Weights of a small transformer language model: MLP 2048 GELU.
Each number is 500 + 50 x the weight over its row's rms, rounded and kept within 0 to 999. Layers, rows and columns count from 0. Numbers have three digits each. The size before them is the row's rms in percent of the matrix's.

# layer 6 MLP up, 2048x512, rms 0.0815, rows 1559-1665, columns 384-447
096:458489553560434522600475456458641523457525628493484412422516507493527526417511421473572435541458508532503423496480404421486560487578500586461486525427521520577517560490460419455495577448565500
093:493420509519435582473442530483436494481475595437629513422522475432558454619571437439529390531452544449412424558516520551578481520448526463409491487558464509540513423458525509475553433483517592
090:560457503462464443493558545533455392405521425425415457493455504504457572515529488473478574359534448487471405565440523436448553477454435525476446473618635472441428550527508491567516548448486457
102:515451552548540433514508453388518543476525465464424542458487546468536466535505551547476478530510533445441492492554572532549426454492454516487436399441555474538510520533451464536527632566523485
101:554508519551461522466474537518520580521534500482428586518521571502549577488553559541460483520361541481478475491480441529537471525554535444519523426570569459520615502476548517525493512525465545
094:527523557472431586557415506516386504465506481451587528509557410540499513550482479468476494487510554518502451480523500485550547474447498450508489480466559575439464461438529491582552530624527478
096:491436470457539521365438507567329398419483450539456502509586497473511547508442508442573516525418586463517508561410452544475489458494566482543369465478507389559502522489485562574455556481541606
099:513457490424504504484454546458566457464491390572600435530484494465560502480534431492583446364508520481528463441530359541484505590499521403524539449494446383533501501530444490492443466457506504
110:518544517402557471492493469536523551551479446511425474445529497490510515500556452409473392569543499483596574517517611503488502489452528512484485430511506489493460438486430448510520608499551462
092:564546566512526518463531497495555500631529457497525518482533528311456453536494478405426561466600520469586453488546474372597519462571509510457367531502510453501461523432559514480425497574434502
097:530556459371538492449548447574501551470406466416441553559489487531414537530437529486519559558489451520491511491614518457569396493645498435432533521437524542438527587487463486516488473522505500
110:569431491427527494563524486474562482506435442449486476539487439485411483517411462431541506556486410585593469435534571509474538587533578622473471503551522508502453549544440524436489501554489557
097:542521468469541476541567430473541525622427503550508453420452631489519455571488566511406518375522400510475522450503459535466529401514523486462521531484502499510484535494516478481560559463472496
091:455480498525513537513440511456533589539536527535477506521507595529506525471474552421587442442514501499554453581504498558552486519543456534519532534479437445415438540448403531486411548536582569
094:496528479501481530441459553500504607538452479452426563499506514495469552439433479575491511551457597549465507500525534488448523506494487503612602438474533588496561420429415545508601539625523408
102:470551425499487559476564524425553420481520547555463486553460471537440471434455452406462550515411485585495492559514445531453455533565515465421503493583529538483491508514649486526578562522467473
105:491549349547527498482515479493420464461510394517557524482505580427529523445423480505546457546488514511467522445557568451563502469507510498551512567438499518531418548529578563559532632563505412
107:483488492478478420541393515492411541560514478469516572433518494501466432465488409525555428438457597474509528388531583520510544501529478483574520490435432441574481620538566464517541430439526471
104:488559498481489475513481471518559459608450537589456487560545469566519455500507494465474525366510441417490532442537536470552536568520463494440572549444487562494523544457486481511540466453497498
098:392544613492608508581543468543490539452513542552551545508511536508510517551479472491488531560413557476480436520496564538503478572448524446431515483484528426480500554442461454564533392503402630
101:475534498474505425593467465494544510491524539557567491559504498502460467570457440576545467473442506505573457496560491449534442473356512402496517580448468559497458462484457442603524443397475465
099:521471542550471514488511512543483459597596480519521543472469585462489497556467549479416513539411517515549535493473578452490474547525598413473493479452518537536475579496434467522533424484546536
104:500556443526416493522456442492494417498464426588480477524427360535595456517534446452533569551471542460423466545602552489448495469467552475463494658397385459529483409511492454498491477500540451
111:544446456557602508441496410552504445504402524490498487480505458449541383474571498504489469496483577563496557484551549524498565471407584496518508465511555572435521479510541490574411535346483481
095:550498550472538427604570458460520564463513517456499523511524450517467515598518481484522516481558521464460430448450443541516489457492496485506477472497620537494492350526462527532449474503545561
103:426480467487470469484428356502491483509609587453524485484403551484527386568497443478574571412532514516519450490535546432520471483507530515464498524552560525460452479520537461556456464481490476
092:537520438546456557506467468528521566401485594493441525563548479502498442459485397533512560463520506578481520541532515540524467521530624541487570463394435545386521497437502409459527483521556519
101:460413583542465452444533595525561646591498509460444506531487568543391529487409467498516516534547459470410400538475491461618537414507523483603535525525482458479513477488498526532401558466510591
124:421431526459497472503424560528552460513551409558466525474432485455467499550459495430411459502455533462481496456458518566526513538478489473486521440486426464595476430511597465433385454422527451
099:397462475409483485481417507558574529534468525411487543402538510458576539464509587514564520532447500467604543559610399524467567483599471484596460454432554376493482414585449499445494481460446453
103:489506507456466551486378480426558428629512458543475518483495498493493520428482491525444438501555464480564420499510477593556500485500480513473520476464492477474525512557527527508460590452550530
103:399575493542488397549444580497485546495532475436478457608466455512523485470497565475530487497426450501479386521447480491391526507589492500529503508400479557477513453423516522533522481482467497
096:481508472465484490423439427531431556585454464517491456529572549580521471430605462574532534455456513495440504532470454551518545515495505513450534417493539449441446545488537471494493457498498523
103:486505369490594449459479469495523391497473439494503518463525470491504495584470479617542492569484439460513474510522593516477512393538534532349497544423468495485452589563474471596613481512489514
100:495462502485494468451511466556532503531503596469523491442537441453526529478522499484453563538422550470490414541537553545568537446494541561449640459439487517545531520485432536398484574623589564
100:488490478557480451495439577536567553538465453440426562513507611520526542504482397515503556546494548439511568464529476478541444503474451411428519527513415459522406485435537492542551469503438486
100:540461585401458479501477437523470483585537460424598484437517449489525446423390457438480473501606469438479472473487485555513515457578496595441521418570483521529365412464472535584490606509496567
099:496430518499516452469472519528433498520445545456482556501516490478499532451468457546493484539552428551617473549499539612521516536484487497553515535543548560499575469448430503489515442491482454
089:520515524528401421495461459490523448478548569418475454447468568437486490467562391488505523465532375470514523534510494587549578497531487464547512494568563391466591456524551527531493479433471564
112:490482497475450445523508531516478426479568587471499452429504520518401461504515554459483477436457514470450410513519441511519461458433530446434531504458444508451449510501548539513479382478589600
097:550515527485539479506581498496557531587527542543439501541454536491414519450469544462459496589451462571464536534496439574518494465486472537516449488476588489529564556442490507444493513544464513
099:569544405510465494468541551502518475546517596459549569509590531501560516529565543528556529444475580527475566582563574515537453439569467428401510522485523451492515526530492528433583542516532494
106:485567466500449379485495540495478508467466459519490551615492524500597547465524519402546465536495487483595499493534504529491497507481458489485564544497466571443518542501418533530573458582479393
106:506508528559465534442496542510554489571571464499531493544490526518436434477514537552609533447494538477535409538495556515446469483483466530494522448536524535531524566493483534500474522450622464
099:592505475517489500461427538557490422504507474401494484581512431512562584508493456454521484485449508480522569558508454467551543569421490444538476451455502531468469493493523525538547535569462512
096:556519451447612449518487513511497480518530478495615495428511466464437469465577424486491454466514534534419512517500441549515553565471542483494480509493427543524475475524567549499494495561471516
089:565599570497533457503476580501431463476471531430452510501564446504480440557487461378495489483519501513490446454455483478428571421523426522501569486537494561574528549476564513583452590407471462
098:548462499537475575570453491409439381450470477442518503470443488521394574469524419476471541428501461584568487551564536499551516566507495464476583459528516460568504494553495542479481501453456481
101:555519449444552464492473535571581459479507538481440550448589597414441486442526492541604592550450497489492512585513544541458526491430482471460527457408469441461480440514543559595509539431554552
101:468381578584546467473472459465431454467495496495570525469583511475554557461543462535496523476430486557458565526555479494554494409503452521499468413476582441560378497442480474526542465505516511
107:461488520507578473534429448538507513480549541471481512484531438635456444559499532507467426478454556535523493550383511546539476488514597528443468505546561509499461528474536501491526504416490407
104:436530529505484494570543506473490450479530448458497514477496481513503583469386500549521430525519475502429484472530521542558509525490510486496570390491524523441480552546503526514570533537531467
098:520425457536536530484441437508526475529559512539436437598482558529419471424541506425483542585478505416567445530544503502533435457396458488496507492454490469412475452492512436499506545506494542
096:525491477527559448401559532555519552496441499461489497529361458478498526546498447530525405444438444505459402455503482538448457376491542519453498545429447524460572422461540543599513512494501500
102:398605548517564449541405506498446570493580373494452428498458567393494518488442457471474421438446507495528534406537529467483463474404533500423560511531456535482540440415448498557509481449454478
111:538438419557453529514544474608528503480596631483566571506462504446552555515514544508530556506518448511486515543507597484515468444425502458552542481511521531523470594470428575539509471411564432
106:559454497560462542494461448443468469544526501439525433411545508514434670505524454496461466482489483418471456556517508491567488397559476489490480579398534503470492520486535535610424427467530464
102:511523495492533464458422525427537478440475474517487404459520496512501517537481428542540525443494502487524520478511538503430403483531467485506410577524464480402517440515535462406452483513483469
094:482458488434456502536494513421446563521515467451467485509559502518514578484526494484373524514490533551480576543522461485452524410512462593551480521415470483473476437497548548458519505485384469
096:512477483503425525485503493480464487536454470611541550525446567540500530486608344579438496512487501521537499492491498508486446453611520614505527511525511535563566478522470553393532504537370554
102:475597518488557475568480552415577575580560465617499562609494563502510545492501475546517438607554491526413501524420531494541526531516551524495577467503541420395472503456547459547493488488534478
099:532494619590484564529537472491440505560542497501518530495433568461546528558437473495570593531482499473526483450530577413510481499496569566452547530453428564540518489555493425375506471472526534
099:566511511565451476427538539420583556522533497519543476447428455431463474485489519492514427546496419496516572492526473574467535546520517535511460541514584520481540427482452519470496515521481495
100:480453526443607519471539459576523420529526542517413496481527592578456512507402504541488481491513497522493541510477477530516537495561510505520441469540453471476468523537501551590544471529472492
093:518550465395484524440508508440540407464444522551480480521373522474575502592439468385524438497561522478556405482671469558470490455482515448505502501551453527513507456513493509495481545513474467
094:448335456438476517552447493507526519520443424510506427506469518512463466558505521497548460529400499432432471536492473422449512494553459593526520581445398515564519422532421624481558452432523513
098:420471554487465546546488428443454492589416509406444506440601560439593531452525447409543484488557531560497534508447563484482520584448580486495541408489531480502518506553535478401555622491498451
092:461490458522480470446509528549462519463593402554501500554474529454457580493398514462481423384465518523549461522505490512533439518472432488471500455477545477474530471491454552489621464514459539
098:551503389499487555446461513469497474527494498496508520494483561457503474512530493481515430555553483542538546530425467537487493500622387541600456427530499525562591496603541382570490441558524537
095:393556557518428548591467481423461462455521603471482553518560584484504463565479498530386461533555442430530461557553522404500479431527473502469574502468577488527429507487473474552438485416503483
101:495446475490579507588538508476541492489475598511491492425448463530451486414478480513378569548444469524467449595556508517559505625412565527465488587430502475432562532527528556513537442538503556
101:469448549506453444437521538638463515542413566503473540527548444513453473526458483553561564492609598476523501461490476477548496487420410525595497406430427546492493471471422512491520512500420516
089:504563557470488575502520485520465480558474534474545540567490579423494548401494538499505500622406484509499505491429445458421457504569425460450477499500511501553534539474436510558525520598473568
098:543469519456473561491505482574612538480450490561483508569444579509569533586507473522490465518521461543557461597593466503491507386581484467518451564545516521491431473465401610550619459458516474
099:514447580566568453437514482507483464459539503485495467472486504635470490510545579495502499595464580525425443494492453530454526571517482495535479463537529510493495454398593475518533478505594437
095:522542529623551523500449557422423449512500596513522497499511458441438402492520487493556453483495590524516476479411517473492443508425507582452449435516529513471482463609497582551365513457434448
094:457508600516503483494505443554513543507583541458543507441486522605551446539500422510442518474503495410446486430486533624437515459592476532455429495595499526521553539441523456515475551445556507
113:440526503442582456550420490432455482512447488496556529559451543438489421469570408463495461494567495466469496516452485460565472489575553490399491425541623499453528470514478442446455570452423497
101:486477352402463465436531500501543469556537521536479442499458563583572487441489557441471462498546467491498470432516441461361457447521496541452543568567445456483386538476477445553494475493539508
102:436473493530498553499441416485430456442430565473444386379416532504535503507445481463496511492477570578492564399456441483504514480461503497603455443529527515576443521534563565541562570530524471
097:505536476587416515428509496477518495458546436477435549506483531581491449512487428531525482450463656534517514534497471462531438494528462439496507495546578540424527511500467456542540555472510421
099:493454574436539510506496529527476553495470537456446481507452533433504546496498577406491495488491512471507492508484584525537571471478541490522585499506510480530477542498441446491488547448556567
103:507476574473563490553581546489500560527425406488498391621468588394552473472393499491439581490529530544463571428500464491540569481503473495474546490440513486544368455484510485409454499477575510
099:489488532611472459527515461494523549475527515462497466540535539435500484449452610466452489465391567475579428596496458585465598558530529460506462463501523479509484461402531503345524466433531523
096:495527530531500549493523605519436494525469500456460555479532506555555519521513521514496461485447430559563462566449563336528405472516509560403490499518520511608521501524515519533487488493563551
098:544409534575575501562491543551488462529495506543500561560542420515527551529545504458495555476502491470453603491466492472555444514556476470498523548605472512485474517527512520512460510505545434
095:557473580546551582442476508475590548554529638458493491498480558491407501474537458469501469541467474540500505512553509538555437632517500533513508512552414535396466527540427528554623457595544432
093:514522492477539502433521493529491522449460502467507440489401576500491537520383419583395471464536431605603548603470434479454592502434505478591494484539573486523473494511597529445513487504491476
103:505496470477519431460523560503475579558522403549520413485482506566494486497562514426508482504483529522488522465506467467474440477403464548424363608496398449441431461562540503526539576505516442
103:529510521555565528490453670484450465502472401465518489540428528494491420537477524517536430433477503496532442589509444521533509469477407517474538471437516558540537485533466525498594501498434523
090:514581522544505542548407501520533439379488473512537462513532543543487437428428515472411554500423568492432419495520449448484477454481420555504483518435574559545605533567504475427507525547548505
101:495416457518517520616439537480526515385450493598438598503585484547461570533520510462545453504505527522484457485383442571445480563634499480488548496560451495435587521502446514579470444501522465
106:473499461389506514488472464482544476469475454468456484549534515528507518475488404496523439561497553591473491506464396512496441454492449491492497508499472504503456491450542471521560564520578515
105:560538535444495592522556495430462502556549486532542453532538446433480466433460479413511449520498537496473467392583533547502497470468435494559489531460448492512572481512472503494615423509434554
101:476492529570561402579490497446433584552526596510440476554524638504506439434509455542534506506489506538486509478522502324456504422540500569468525535508476486494474499464546488531489521431495408
094:449529511580623560496518411480486534518454521517524489484483559426545472575483474388430489468555454530486563521613616454564448524609489552586537532516479453480553467487515491515463498508530466
098:447501524463560529615575447463464493502525429482511580496477509500459582546578571422545485518511518455455483469480545394525470522545524458462545480517556581568521507589542444519542481510537468
098:475480504552639515481513519455471523419586545547395437517429492421484485524511550492500551567531483559405513399482501501542484586519492500408451551447483543513485488439480515576509536534585563
092:489504474411555544356580546466469466507534534481573388418546521534494512554474451486502487482501627533456524526485447577487490496513528451551457460447516476496442561552484525556487548534470515
094:516530498549533428450534527476465528532458630429500492567363484424409507498552516490555531562531563428524465514485437480471541471469469491494450432453443624612525398557516444524478577439563444
103:473497497497503506435621568586434486456598539491632526552382587531473544442480510412426495482601524514576517470495533537573556444571436551515435546609494501482491484457478477507473586393496502
100:464523411449572553581559476534565531502497544432489449525504496529536487539493466444535534511545604551417477487550533525452474516479513457538503527563579534463499485474492480525481427470478536
103:463502514506480543493492596499486462483485448513557560513574586470478547512569397531455463437461558479542478527538503451527468557653563550529482467450396549556603535516503525513621540454519484
097:443481581471571570512587418525460490395526470522570485464500542532419432491533497480499461410513482433524534546552420494449586450459415420551481513490447612543598489558543508524578498432535463
097:527514491572601495483459556540549513496491520435490449432525597501439565481420575596529461534442559533532534486546529546509508536542447481554514493502572547471483568519550582620508459516579523
097:465513386473404500409426428462484427513511458526465526515558419432527432479475473452464577467517557439476461554537461593499482435538470502606510571500476426573539576461566485509448535536507517
094:505439455461462465435456468420590578564440448554449545537584528496500535480476543416454500477462490451539458572520489597538544554499460533478526395508554505377423470540501515477508521470418547
# layer 6 MLP down (transposed), 2048x512, rms 0.0802, rows 1559-1665, columns 384-447
100:513483490498614540443464487540400615538528385531475407534531429498426453608524534553429450532352537513488525464471507555519483524367477433480489534430479471479508505541552570529486485457488486
099:521453469509449487504448382459425561563588492484433638528496448595542505606426449547490495457582566535478489605429533588515562512557443466589481525519470518502526505467485544499525493462543546
098:502501530524491505492475531523541545630496511548541480580501459448433531481543507544537460553572503492599562386500574545525542551547561526564513576518503475506488509482499564476537433655516538
096:460600453437472580651575623495526535602462575493462399574466511497449509454493529488503508439447549515506474368474479489459499517547548480487515535512546583497419443477470500450478527474547566
095:431495508496483457540439455506502471573507437449439436385425504561384399503475515516541459449447493462511534507536475484529455440476530469479456532456522508461443443499414528461438447516530486
101:451469501533543455498556530495502465547411416613497489526519524558507541504564393562462405553580541464519588548500480412579507563472495472456430526557489473484570427572481510535494544504472626
094:471524555572430482484596582450624460538469600539438503524394445559545509467525584577528541481487497503512518482494464530515564535529477464541534386625505541506433503489475544453533442512423471
095:492445533529515464507545481514621510534445576397428505439469573502418498463592423487502535518462465550490501490551567464523566555526439531452523524456553590463480481488496625608515509465485466
107:526493520483546480524473424481506533449449575493480448515543478402470500531576545535490558489550530481423500504533483460544507466523415592578575533522439501601413529466483428523537498565536506
099:451452347489447515387500474451527523459523566525541554477453490647495439486498459512524522571485538505466560529471514534449467470446457438472535520521489522505499599465515492527503553475589469
103:529424496495448433514532550476466484496584461579534598406499416322504513508481540430530621478526462519508479558524524476534510477503512462559497509533607492499439435427439476506556500573507585
104:513508604507393472450522468453518500387477448545516493524440485572501470508480617492455458502464438431418562503474371507535438598527482434434496445474502463513541447516508379586502578490537422
091:504441539546501615445462610518482467473525517491544501574491479546462462489571410560507454541497493448474514520522461452558520614483452495448490463561504406462518601459456502502515489431413532
093:486516559520524456486530532420504364493473480445428471505404487482561461616618498521459470528584556582515528484506477461458476522480481518478468599466520522487467482525475621483514425531459469
102:469487479497528421454502474579463481540490502529416468492449539499455520479525461526603447553496456408520496534388475523507441491487542617436482549551652563490595551428611563443519467480552576
101:459623428542569536517632540480518483535549538456528517519483471467544493529478459507410523464494543489511496581396395539498517549479540534399495491509475381493512579478569612486646520453478577
102:523441435532487516483424544465421540470485545439547525499554497480540493491567510513466543483586496464467471536495552494592574512514489519487411528498497528525534481529580472541432543457489463
111:512518490579467498415503635530535548541545550523438523463552492477492501524539414560536489540445498477496384418499485384451552481572474565532488441540501397526453518475538490485437384465433560
101:499447504519491516529470469630510536573539402472527589452567496506546481475422547485487421479572552397404498445453510547559537551480442372540464524492479520359474460481500497526449544575407574
094:451555428479457392482529516469457451441556469544497460462474447543503486482521451518512510588481472477450495605535488500548478505520550508462474425507394482472459486540480423557497537393498601
097:478455463454505592446419444540515478549474484576493551493516496459496542465442502581642480505530529469480445510570495441530551461473573474609520505415539530545473459504503578525475558511534546
099:478534498486514437592564584511482520529540567550417465482622469469530496669500491477381484546582401488494493474504476477553513527544530510502453474553497552451408546561395502529484450496562581
112:489414514464461472558504469472551514540423463507546544448592454484497518527513423505456511552568574427487501451602503510441482480476549438476448451465465510540547404512562414513486571419573508
104:482541516522535482515435549553522441597474597532549540493476473588527498477476510515562411487496566438496504537476488517512435516486550495375512533472534561406510494513452504546408493453530526
095:424531444550431519472506501519461473580526548355494510559523552524529383400462514505444514499499546509621596552488488591484522452485516443423518547491511516476507573412597441437540577474439377
101:588499491520491527485440392550506443455452536526486428468506498510522486551538436498470534527517514464474457564501538509544440534524464558466431505517454517553491602528514472431521507606464484
096:446524503476401498475535472418471428573550436493633466504501603507537545519441582492520542587424541505535482491500500476475487466552435448481505511578602521446503530516496522568515531529398501
107:648464507528529402553428482411498505512448475567470443459568424471533412501449530394482446489411463591501479400411547490588509456498373554555529487525529394510580456525531500518585532514507505
105:570553490626478509524608437562470568525468600447576472520572533510554458500513502561528526514538525507504478545456516441496413515496590529541451542512605563455519513508419528480591490564508553
106:438534509486519588421472485422482435523507493538553567498509495560502486511443453471501542494425541498482547509510339504453474514362592496475472534461504517494483510461499552461454577501543474
104:457488471463519537499446484511507553435524468467469506512549523441412519472457526516481497504431558437460537564460505464540512448511495440476373574569472503496414487537615506500496533573574448
100:540524430448545555576477486513510540413530554540456439564517502540476494511542565560426528534473427487538455528464480528476539559495490439393494507434437477559482504498543530491432459502498479
096:484514465542528498525473574461556522539529526530486497471409465455398535539390458537508542564462433384524522473504472446471511502592509539439550507506518465469462473526453584436468504472461485
108:435526439561519559551476525494385509508445524526543416541480524480510516556560494497466473538526510394502500485413397525400416537561462531452406526488490536496454559469529490449420559454591474
107:520478588530516421536547535520532542492555379440616492503516531524528562483504625553515470517481566606425551557519570502623522518430549506464523401417454452424501424502515530623528431547432494
095:477546460534564488495578492524552427489500582521485510477475436508450561499414571498494467575413521555527461554472506559513618571489503560481498428420456454530525415627544568414405494544520574
101:512447465549485466478588548495547538539507531579446520553492521449481592496550586494592479556446468507526467492549561504492478518443581430508422491513464473529530517524516493469524458444457505
097:447543528586533430552557380444433524476480431538480485550495515545555452518482500564570479507455532452501417485492506431451627500468559482511428476485442576380507549463570495559516482502484460
096:601427495463548482456454568504475500496511475482524487572531516495559489512421523436478474502508538502472500499503588426485341573475439507448409538539414584488381618511432450462572542544453470
112:491532678407359504486476507498501499474482356519508548610422477420512562443466532495570498527457498525543490432488547435474611522506377634525475432548446530448537454513458514530459484481496452
102:462486510484530597444466441501479511466681465498530512470488543519529377427540489393461562619457517542538410502546494499460533368570450468501478392480491512495514524483532448489600450570402470
107:402440488382476530470484418565490402457454430497392490492506459453549459411412469524435549533471428452506514389611401489486453584388603491559506421529453529476494455507611550544510466363430497
097:469492484514467524480457380462548471500525560548527548558607497480442412498486467643532456544513491559452458490492521442529484452471501533488477547489486440451466466541521433509488512511628480
101:560566548401413517563492453435524513474643500487442453471429493532536473485463526488571526534456438466584550515529504513404444459463453448541546514493445485474478554501450502409570465487528464
103:473531502552548469449475478407556524526463555466534532458634501448478442456546522500430441517482420565443671553551490483396375531510565529474526535468466512653545479523466494463507554552407482
097:530507462524407543565524487588523469481514537511466442502453501550494417516557493504451486504480517496554492533480550460508501369511465448417497439511566382486504501566471456473489505531579518
099:470483421519456500457586527495474482508492496503500565465500421534443457495554524529631522445522589524493481562460537523577527484585457544559450404437549499548474551509495494440474484600502550
097:572492424471507493451512477512424535515566528543504552446514528504377446535431554537541425497511505536554494484480504494612518558488521576520520506547539449399530512496420471511483471556508532
102:547556559619448400439433531479459533474470498574481478489419430522466468550472392543408548554532506491492611380490523488480595486546453439482552532445486477559578539547462498512450497507578473
094:485545464516436582507527540409477570503550509507487484523396533542485469460420447497565500493558516534513509473521487427490358510481571507548504481444470503412514466484401421486492499528521447
109:487496494527481533459442467532525486565536488497332487498492541492490522536560424531470544512538569554518489475494476502461490459434433465423467490415520479458587486458449467534505512514477597
105:489527421508456529512516492454438506575479610535579448533429539430508495522513469607464449455553516437500575501445460479524541461466488572470606549525561524483582506521482490482513507547443566
096:481521458510396551589493588559433577512443523500422555516439509449469472479504484564498443468483458497399505425502463472519494501575441575541550479511498402571551459406525576503419551515563459
101:443490417485522495467492524434413477600473438509503454517396514497410466486517548490550451492483558469518446589510428483480406546495547453552559536471527547523493485465517497488444535455644544
100:587434482430381541437537468565606603562515501601427526496533431514433550519588560537461461585526586527424438445534529428554525545596517510477479503435526403510524557507530456471417459547406491
107:386533499373504437529523527402489513506457461578391507444479542499411451544494570484504484488398568454484464538496503505503519461489548543438389436493429495564553431507591543527463499572456599
108:522452492521489514520529509465546496561487445613598456576507476518530523505528461491537472424514498417451493541614516596485447589473444479554511468509476508500384507563468504490489534544392539
102:509415597435529512465541482552498411517459581464454466432445525429416562488498525455493475490492526521526446479493472585455507448513491597417429408521471479517551524528554545508538495486529512
097:532500487500579519456479553549496457489527525510535536581468572478434507420552551492506527475498531518514479552487580457531474536497539464594495496535563460552509505516534438569509437483546455
098:491528442572486480562676454502531555421578498547546463456457465518506485459439497492458481459528516475423461496530581463611548544477492478483427490495526455471475459443479534519465468493516508
101:462537483523500505449436546452477464474523525429487563427447547509501497514539466479456531466493478502465548505512453500456418484499338481492513511539405523595385569537601542506446495435443580
103:553518520480508466498527516473485468384499511451580493551488567487532468407602468514562553480535318612554432525515498517462445477470478488547445512512562555392488421527568472550509506457538419
092:481441470437551569569517474593527416487455510499470608577638516447483558450502537535582546500477499523536417529485576376515395494444531473539501491476452468533496488539495504554539489555473518
088:480461564454421548432552407471525502464479430472508419494468469490520486482418533512430503463495560507458542511407459431478362487503463425551494584441457461545525500529528472414472506467508480
102:617483413575495485536461499510459601474654466537462562491493523563522581591487483535468493498391645515514451522512490587471519483527552598482480454456570501558525505427512579539549510496459468
096:499581552522531519467427479530511426473470477542509541464498485441454565452475502519473459539523491503564529510531510540577544459499510472461508536497542478495564425459504429545471558612370574
094:581478405538522485460461506575553485420480428409490473520415463454493389494487549468533415470429489502484525501583486470543472509558480540510540710485426478480456431441535422557434378452522420
094:569626518514467489594536569453575609500451527515473554548439518482505491565464504526512580519520524504542494417548460478444599519590496460514507522521508557417493504455475458483511494518432551
100:454523518475561427513534448501593511458518443508505507551521515511512547450513494452564558380484523387487464488650582557473504521431567418470565451412515499550468485491474504576538530442545450
103:526513537531515410502534504446478551444555488504512449455441507482543514494481578429540472464545505553431559459458422496565508507483466464523594511570509475549512530546503497529453497470484447
105:482443510487504524537472426458474539527457459486400534486556499544535457458591507407481549665507503446470494428574490470470477551547475462370512490530472477520471508531556450468474554537464403
099:542507446431578361488586534512438541509562484547563480448412637449510526432562516552502457468518442407499500611525476472481461527575571517498537405474597471433564549493527569480454504533561612
092:488490490478427603500511441495496465531527430472512505491439503524484410581467501525545526491514555469381432571516518509488603563462541511531507614457562455461505516528554399579548500462514499
101:567503564406477468413609434510522553415506534484457501560529453519444431533437410569580598561462556489503471480443537581544473584554522508496494458538505395447522401378482442536517449490519471
103:635468536537500527465534495471491506507488488496468477497553491452499470603522558544516504521481470433445446554604415535487485552532500544544588472505491477496524413455483469465523434504506505
099:446479512541502461445414431411461563535450451469457520613472484549544485469426537571474495475524396460475547451470476452541457459536529491523463464425467528528489612506508437509416531467558466
098:549538574414551490515499479467424457564495539499579435548532517499495434494513547431444495526555487523483536442398503497562472501531483491444513457566621478461450462534511532535498481467539481
101:534521485502565457535478504549428432459544469549476482502554484551415560466464547486534467549341516528518532464494609571565549524449486425392358425451395517497495421480555588568575521519465515
099:510493520475462588560554616507536598482531482500545521487569483458497538531527577453517675460516455568382494532471477546483458476444556503493443553590485533612539495453502547592488522469398488
098:530488381490457536582397531425461507501491434504474524553494494407480468446601440488485452477512428557614492510499476509510557485499403476531442423451502527464495404420469412528418452533450557
099:516498509501519524533503376486404503579440521511578539479545525510441502550520495563524540440435466387472436459511451588473539457476588587558485513467565495456517470440525521615439580540513587
096:464457481531546526525560476474542479472417495537546489599551471501491461530523460576451524476532474545542414487497398484544506475517512583438463458474531533386538475562525612460544481566484396
095:456538536559476516409495348391485458513551469489479471460489472573454489563507480553572452544425482431547415479538468515518442508502503473504515542547499485501517575568514495600557511554530447
095:453570530480495528480476518509493413463483422617474528481461485589478533525525504646497560526522421509551507464486553501472369584525491479478460485466606604477402475463511547572558589452479481
095:427500491521472519531455385536512467651543492467589520487561608462508406465514561467599475426552548533467506453500550510538531534471473485544573577451454582439456525533515450474481547609421552
095:352580536399459482413496527528505431498516519581439452478514592487483542501555510541521429570531485540517516531539491479556459451509591502531502553376468523511606529499493484487532488428483512
090:506549495476490450593448436457510494483457499561518501573484431562474544456551470540505548518515574423460446490551491535396472525521523506529458510476565531553530399487429513502434522534501519
104:377453545521473418499497562455523610502427449380499520547539599447480470594509448524462538563376491507475507533487427450489563514441501529568562449497464481395546475461493567530440490463480458
101:518557525561508606674548529547437455531422581537425523567503541478501559540462448431520454477502445537549458536578470478461524509489483438526383444416541442516563396528501397514453430472511557
108:462371494493421423524504618540502513494519476500515535520500592526488429452471527483527438468466451542503397518406568466528369483524557551413456483554574467523586451517378597503517487517417514
093:517498489474419448484417500609586472452472431492548471486487543470657442461561508442452455570494474537412490501571424488515501507545563535499474466496437577489406417476457410433496530583577517
106:453545529460543507563530594535524478504475511448514467474544477504566518535589469511500447458523507531507585571387484538546455438519508533552450357562586481487454522510487515528519448517483495
097:515557494524550448467563494571522453499502469425519601495449610560490453526480543528462425505451557493535484520505524516540586434488446509488412479524504553475561566526542473454389519614481518
100:552422529495530530477469512493478551472517545429612431509513487534516589509485483473484513537520590500492435445436390543537522459570444503577451461500537573547569516472682467460495412525498446
105:499543432464502444468517422492541612543517452511543440586424490442440536478531475507498406583447513555611509542517527460431531469505479532334478453396513497564554515530477437439521459515528433
099:498465504529446503479509512484465434443480460445499519490497518496369476526468501521523525502510533567576533549484497460524481562505641400445487440531416428467470439542467574570522435576522458
106:533538485507595544533593513620455467423462491512438505577425534459511459495404485517540529612526403370586452473516513498484391495534466620431499508459484515541547484391403472580455407505475538
105:527549562562487366477506532453480539595617435498567573602532584633545501425538518455509493506506560520563477552525464435511537521468495430461477497490529412532606509550421408507525580585470454
098:436476537655568485524546491557542511425520481540462482515561490410496464446439572539527556508491463463450536505396497441450532484527445600484483524453482451548547416546549566499440439565492495
092:554439472567567583561425496604515579500494551492441505479658497568493523469548567521513484415505446405497578526483477577472557490519545559617405566493526369464531607456485574514536487466544527
100:436559505486487534519506563429527577460470537425484517510526465609526448585456532467427620492557529446524473502521494485463535614532574516524405529477578497568429537483543479486415480494499489
091:475518482476470468538458510445494437539495437517554643503537486524495482503434481538463495438470446560421471458469528508583501491577563520432464539432441521505453462448522512506452489505531464
097:465500552526525573469588466576579527512571509490560461521494437460474509461488474485521591577438512521432550492509456571481485539533497445431562570556578572551513540453485492520427512528476500
103:422480499489461490457507567493545581475475501513450410481517422452480514537476417501363569546569476542536528489505457461400461565625554497487497499451522551563507459502407561540558443549463499
091:584597528418428392590652450499488453540442471505590514563535544508570475548514470345523470530500541483542482583577532469526492481459592525502479501456446442526485454503455444474499479508523377
102:485538451492574522496498471455489476580549493488481481510558676532453495540528553443483493508505645477439443540551534366564546486433494541650476557529479500471424468471443450591500456507472497
099:591554524595489478539454510584525570422473510496577500511513556498547580511517444575560462535533503567475580626496472410593514403506502514556552499468566478529442548442481451493501482490450513